Weights of a small transformer language model: learned positions.
Each number is 128 + 32 x the weight over its row's rms, rounded and kept within 0 to 255. Layers, rows and columns count from 0. The size above them is the row's rms in percent of the matrix's.

# layer 9 attention query, 768x768, rms 0.153, rows 628-639, columns 288-383
size [101  91  93  91  91  90  92  89  86  88  89  89]
[[110  96 133 125 128 144 114 146 122 121 126  93 170  93  98 165 106 152 161 117 123 149 185 141  60 156 109 152 128  66 160 161 139 168  88 114  53 179 115 123  69 166 164 115 134 134 112 157 106 131 117 154 133 164 157  98 212 125 106 116 110  68 109 169 147 186 157 141 174 143 101 118 109 134 100 100 144 128 146 165 135 121 145 125 110 141 105  80 141 134 123 156 176 126 110 136]
 [121 147 140 161 133 171 173 153 114 115 118 137 114 171 129 151 160  87 128  91  70 171  83 170 119 107 138 104  87 120 134 149  98 150  94  92 105 133  98 126 100 160  91 180 115 154  94 141  60 119 169  78 165 144 111 125 117 148 141 110 125 146  96 197 136  84 128 141 120 101 100 146 137 187  96 149 141 145 146 123 165 168 161 130 151 133  89  97  99 138  71 152  91 113 136 110]
 [160 170 125 133 128 143 155 159 117 100 133 141 161 186 162  89 129  98 132 142  87  20 136 130 187 153 120 143 105 145 172  80  94 156  82 155 143 144 165 122  76 102 136 158 131 158  87 202 122  96 119 157 111 157 140 162 149 139 116 140  81 126 157 149 124 163  36 180 133  94 113  75 127 139 108 123 136 135 105 121 120 113 139 147 159 136 103 192  90  92 158 125  75 143 120 112]
 [109 107 170 124 157 133  88 116 138  60 128 112 150 149 109  83 104  80 120  99 103  92 134  87 126 142 133 146 107 117 113 147 100 105 136 135 146  39 129 118 146  89  90 123 134  96 103 138 128 138 181 134 137 108  34 153 161 181 133 138 157 146 173 127 103  98 113  49 169 112 190 105 136 116 106 122 130 131 146  95 133 127 167 144 149  60 108 175 153 157 100 192  76 113 115 182]
 [ 95 123 165 128 202 143 140 151 180 111  86 118 135 130 119 159 206  91 142  90 167 107 137 141 134 140 130 127 111 182  93  91 110 121 108 120 151  54 108 165 134  92 162 172 173 138  99 134 110 113  84 122 123 152 180 135  90 133 159 165 103 150 124 100 100  97  29  64 125 102 150  99 117 142 122 191 147 139 157 117  94  91 147 131 144  92 117 151 116 136 129  56 151 151 111 178]
 [169 150 136 133 139 140 164 147 116 157 112 111 151  90 143 156 123 115 101 116 169 169 134  83 108 120 105 132 147 109 131  60 151  87 109 122 180  96 119 126 117 158 110 172 126 116 183 115  91 207 125 148 152 195 115  77 158 135 126  47  96 137 106 182 137 116 117 137 149 145 159  89 143  96 109 101 126  80 115 140  97 149  98 124 139 138 135 161 117 126 133 190 129 125 145 125]
 [140  95 144 154 101  40 176 191 126 180  79 167 143  98 154 138 128 150 140  66 151  82 171 126 133 158  96  81 126 138  96 120 155 138 144 104 154 135 158  97 132 116 140  97 156 116 114 103 148 142 145 107 124 110 122 139 137 127 158 170 159 123 103 107 158 147 165 122 174 160 110 156 114 130   9 119  46 154 108 125 109 124  91 166 124  84 149 130 143 180 104 116  56 148 140  74]
 [ 72 104 192 143 112 101 167 113 130 107 116 130  75 137 107 143  98 159 195  49 137 118 114  92 195 148 106 158 111 137 136 154 116 107 140 108 164 140 158 133 131 101 160  81 144 119 120 111 171 104 115  75 111 109 199 159 125  99 131 140 150  85 158  90  72 114 107 155 128 107 128  82 153  90 145 121 149  46 143 109  60 164 149 138 131 142 119  98 152 153 163 179  71  66  87  43]
 [204 176 116 162 140 148  81 138 101 113 126  69  55 149 145 119 114 101 104 142  92 179 141 118 135 166 119 145 142 158 120 148 116 166 178 149 152 116 138 145 126 121 145  90 138 166 167 168 210 160 178 183  99 126 133 130 106 142 109 139  74 107  88 172  77  97  98 138 133 190 162 156  93 118 139 112 129 152 140 149 169 151 105  81 136  62 105 154 158  84 110 142 132 139 143 125]
 [122  99 142 105 155 150 152 184 134 134 211 133 153 164 111 162 135 110  91 169 133  94 122 151 198 154 110  92 101 163  90 124 107 162 120 143  95 137 173 115 187  98 107 149 137 146 164 107 157 170 133 161  96 121 118 170 137 105 170 128 100 107 111 104 159 144  99 111 156 137 103 143 132 131 140 151 139 174  94 178 175  57 133  86 215  95 118 157 177 126 194 179 104 111 149 151]
 [137 116 137 165 155 145 185 126 118 160 184  79 162 131  66 160 141 120 186 131  92 106  87 146 142 144 158 114 103  98 137 141 106 103 139 122 143 114 163 182 134 157  86 103 118 175 194 158  86 149  76 123 124 135 134 137 123 136 136 162 147 120  60 155  76 145 134 134 117 116 133 140 121 157 148 133  78 116 128 114 153 122  95 140 134 106 158 161 132 158 120 113  88 102  95  96]
 [161  95 118  98 157 178  78 133 185 182 146 158 130  61 174 127  64  96 136 143 134 129  77 140  85 154 169 143 113 149 136  73  94 145 135 153 207 103 156 148 140  80 148  84 190 132 165 140 119 120  68 108 161 198 101  91 164 112  91 107 179  98 206 142  94 113 120 128 133 147 162 131 116 122 120  98 180 125 100 201 119 120  70 193 120  73  87 121 130 129 194 151 163  93 115 142]]
# layer 9 attention key, 768x768, rms 0.148, rows 628-639, columns 288-383
size [ 97  87  97  93  92  96  97  94  88  94  91  92]
[[117 106 184 164  52  98 104 193 116 134 169  90 118 145 100  92 140  78 121 104 138 116 186 111 130 122  76 159 137 161 133 142 137 113 140 104  73 124 140 111 122 112 143  96 163  59 163 154  80  68 135 143 135 116 101 170 178 113 145  80 113 171  85 144 111 171  96  80 150 128 129 128  87 146 157 128 132 106 169 206  74 121 147 138 164  94 135  84 121  92 148 122  94  97 142 162]
 [107 160 114 123 148 154 169 116  80 145  97  44  91 162 111 127 143 131 122 137 120 157 162 157 123 161  71 184 142 210  87 131 102 107 117 108 136  95 118 149 174 130 151 122 109 162 103 133 150 196 155 129  90 124 110 143 121 143  95 122 162 103 187 120 151 129  91 136  88  93 119 146 164 129 120 215  74  97  99 148 123 113 159 130 145 108 113 139 116 116  85 126 135 125 101 106]
 [108 169 140 142  95 140  70 178 164 128 181 128  75 123 124 117 212 158 195 151 145  78 124 116 172 112 221 102 135 150 125 115 185 144 134 165 151 141 117 102 131 171 109 154  99  65 136 104  97 111 164 134 126 146 157 105 143 124  90  92 109 121 149 129 123 127 124 174 191 146 129  74 102 134 251 132 144 135 135  74 145 136 103 134 151 117 163 186   0 138  78 214 160 148 173 145]
 [113 104 138 141  97 142 104 142 143 173 154  46 148 156 150 112  93 101 189 135 127  87 150 131 137  89 143 116 193 111 115  90  91 152  89 159  99 112  83  80 132 120 104 109 117 201 137 116 146  76 128 157 197 137 160 173 126 107  93 134 134 114 135  94 105 111 186 115  97 181 126 114 137 132 137 159 103 126 139 155 143 149 131  91 147 170  95 125 155 143  73 130 122  63 128 158]
 [144 152 107  57 162 113 164 123 145 135  96 123  85 153 117  71 159  80  95 118 116  86 134 151  95 142 150 116 139  93  89  96 109 114  96 146  80  68 198 112  88  67 110 172 131 160  91 157 144  94 151 154  95 209  90 119 158 117 182 140 110 121 156 166 166 177 124  99 167  91  89  72 134 116 142 165 106 160 150 120  92  84 123 105  87  92  72 175 141 135 111  95 155 152 174 141]
 [145 139 123 163 104  97 162  48 134  72 162 126 193 145 140 120  94 160 129 126 118 122 117  23  93 142 206 140 137 149 151 117  39 104 107  58 130 160  95  85  69 197 127 132 102 153  67 175  77 181 165 186  96 148 148 148 167  63 127 100 150  68  98 182 122  92 176 115 198 102 134 139  83  95 123 135 148 151  98 202 119 137 159 120 154 133 118  99  90 110 170 124  74 111 137 154]
 [123 104 100 115 152 111 118 165 137  99 106 111 153 143 127 178 156 177 134 134 172  79 111  69 108 120 171 129 109  44 122  66 110 210  91 178 170 166 159 109 154 167 161  93  85  99 125 142  87 157 107 166  76 141 118 127 141 137 119 131  88 112 158 144 161 103 177  82 147 154 122 140  67  85  75 142 134 126 145 108 137 126  61 127 203 124  79 113 167  90 187  99 102 125 184  69]
 [135 129 152 186 136  97 117 128 169  75 161  96 162 157  54 141 147 203 119  91 171 129 114 155 137  87 120 200  91  91 123 171 117 125 148 108  89  99 163 146 192 100 106 103 119  73 107  81 127  89 203  70 141 167 171 116 102 105 145 125 153 138  34 159 133 119 113 168 133 100 122 110 132 149  98  87  94  82 149  98  83 150 166  96 131  80 134 173 150 121 101 175  61 122 149 157]
 [186 150 133 149 140 176 113  97 129 102 139 152  78  65 139 130 131 130 132 135 173 114 118 121 146  94 161 119 173 151  99 110 100  99 115 162 163 103 107 108 128 148 109 110 123 134 124  90 139 135  69 169  95 103 171 129  77 158 109 116  80 166 207 151 137  58  73 110 138 134 104  96  77 131 124 122 112 112 165 141 131 149 162 157  72 163 129 121  80 103 113 145  79 122 186 117]
 [158  95 165 162 136 140 169 113 125 132 127 111 176  93 124 128 142 160  87 122 108 156  80 138 118 162 106 123 109 167 135  50 122 179 143 147 144 124 139 141 108 187 107 123 164 113 139 109 114 121 143 178  78  97 104 159 101 112 178 139 128 144 161 114 148 153 109 216 143 157 195  43  64 132 114 131 160 161 107  98 145 182 139 158 100 174 138 125 123 144 116 149 171 133 121 181]
 [146 135 178 117 140 170  71 130 119 166 134 138 123 120 154 165 117 152 200 127  64 177 103  78 158 188 151 141 110 115 163 147 116 174 137 145  62 177  94 146 176 160 162 161 133 133 120 128 166  96 156  76 128 116 118 163 195 175 111 146 130  77 187  85 114 113 121  89 133 129 128 153 184  84 145 129  99  69 154 148 108 173 157 148 191 111 153 138 146 116 111 128 150 140  82  83]
 [135 133 141 129 120 124 104 128 114 105 114  93 178  33 163 182 108 143  96 127 161 134 149 111  66 131 102 116 140 134 116  92 157 145 150 110  59 105  93  90 146 128 124 130 131  89 121 144  60 101  86 118 124  97  91 134 122 140 188  73  65 136 131 126 108 128 139  95 121 122 179 121 131 195 128 110 157 188 104 167 132 161  99 145 118 152 118 182 175  98  96 137  93  71 160 139]]
# layer 9 attention value, 768x768, rms 0.139, rows 576-580, columns 288-383
size [101 101 104 101  96]
[[ 75 102 166 168 106 168  88  99 191 131 117  75 172 138  99 117 142  78  62 115 155 188 168 110 115 180 110 193 131 105  95 149 145 165 103 164  75 133 107 129 107 103 162 163 126 178 148 162 131 172 138 165  73  82  85 154 125 152  77 119 161  73 114 134  76 150 176 100 129 102 120 154 123 199 138 116 134 119  76 111 105 124 155 128 125 222 123  70 170 136 157 108 140  88 108  72]
 [167 147 158 168 122 103 137 123 110  92 101 139 124 117 138 165  84 100 167 101 121 140 140 164 128 184 136 124 130 145 147 157 149 178  86  57 133 179 157 200 105 136 120 170  97 172 161  97 113 164 148 123 115 179 170 160 134 138 135 148 161 116 139 147 102  85 119 150  80 118  82 146 126 154 136 162 168 118  99 171 104 109 107 138 131 151 141 109  88 118 143 161 138 118 157 139]
 [157 155 144 197 104 149 119 165 168 157 136  72 134 183 134 175 127 202 113 109 154 156 148 103 134 114 157  95 213 121 165 192 163 178  89 128 140 130 169 134 135 104 170 153 134  97  86 120 126 114 115  87 130 144 157 148 168 118 127 102  95 136 125 120 185  76 143 104 105 145 146 132 135 126 136 131 118 169  90 151 132  76 165 124 141  97 143 126 109 135 121 187 137 102 164 129]
 [ 96 141 110 140 136 126 191 117  62 117 107 176  97 148 178  92 175  93 132 136 174 108  88  98 150  65 135 122 134  90 183 160 102 109 147 156 105 158 159 179 161 125  91 101 120 124 119 142  70 180 112 141  80  96 157 156 127 138 141 126 135 118 146 154  80 124 172 187 190 144 104 151 116 120 121 210 143  19 113 103 114 118 138 127  89 162 146 166 145 131 135 104 155 118 152  61]
 [166 158 113 119 166 186 129  97 110 152 115  76 173 134 156 126 148 221 130 117 166 146 137 174 165 150 121  79 159 119  63 131  91 121 188 142 128 120 120 145 130  83 190 111 107 139 124 145 135 141 115 135 136 115 122 127 147 120  77 142 143 142 127 127 146 102 108 165  93  93 176  84  90 154  71 137 179 124 123 100 120  99 107 135 183 128 161 138  90 168 176  57 106 160  74  92]]
# layer 9 attention output (transposed), 768x768, rms 0.516, rows 576-579, columns 288-383
size [ 98  95  98 101]
[[158 138 109 133 138  96  89 156 136  88 149 112 155 138 134 116  88 110 208 106 106  78  62 138 151  89 179 132 153 203  76 143 127 119 113 163 182 110 166 180 138 119 113 124 141 172 180 108 108 114 189 183 122 143 128 147 116 140 109 153  94 157 160 139 127 117 121 125 122 157  94 122 144 104 146 129 147 129 168 127 109 164  71 187 105 107 119 130  82  94 190 147 231 147 186  92]
 [ 68  99 178 110 178 174  92 172 168 148 220 159 122 150  81 161 152 158  29 141 145 139 151 130 152 115  90  69 140 150  66 166 151  89 114 159 101 107 100 163 168 155 149 145 169 167 177 130 148 103  98 208 121  96 134 157 156 136  98 137  83 122 179  88 161 154 121 129 166  95 162 168 134  85 127 153 101 189 130 121 197 166 123 132  94 171 131 113 110 129 171 127 139 148 103  95]
 [175  88  81  64 148 108 140 142 120 127 123 145  96  72 134 120 129  87 138 164 119 106 119 158 148 144 119 128 121 153  73 175 158 140 189 128 144  99 113 139 139 137 146 123 130 141 175 102 148 130 102 111  99 110 139  95 113 101 142 132 145 102 123 156 198 189 151 125  67 143 115 121 116 154 107 124 186 149  99 142  84 121 103 121  91 113 154  88 145 138 115 136  95 184 162 144]
 [201 130  98 122 114 113  15 164  92 186  95  97 174 122 132 195 110 145 111 136 156 122 149 143 157 103 119  91 132  93  66 119 157 108 137 108 145 142  62 157 111 139 179 147  96  79 165 135 128  93 191  77 169  89 123 133 149  90  87 161 131 143 190 196 215 153  85  65 143 111 166  95 178 122 125 114 108 188 112  72 110 117 123 128 120 126 163 120  75 114 161 131 111 107 114 138]]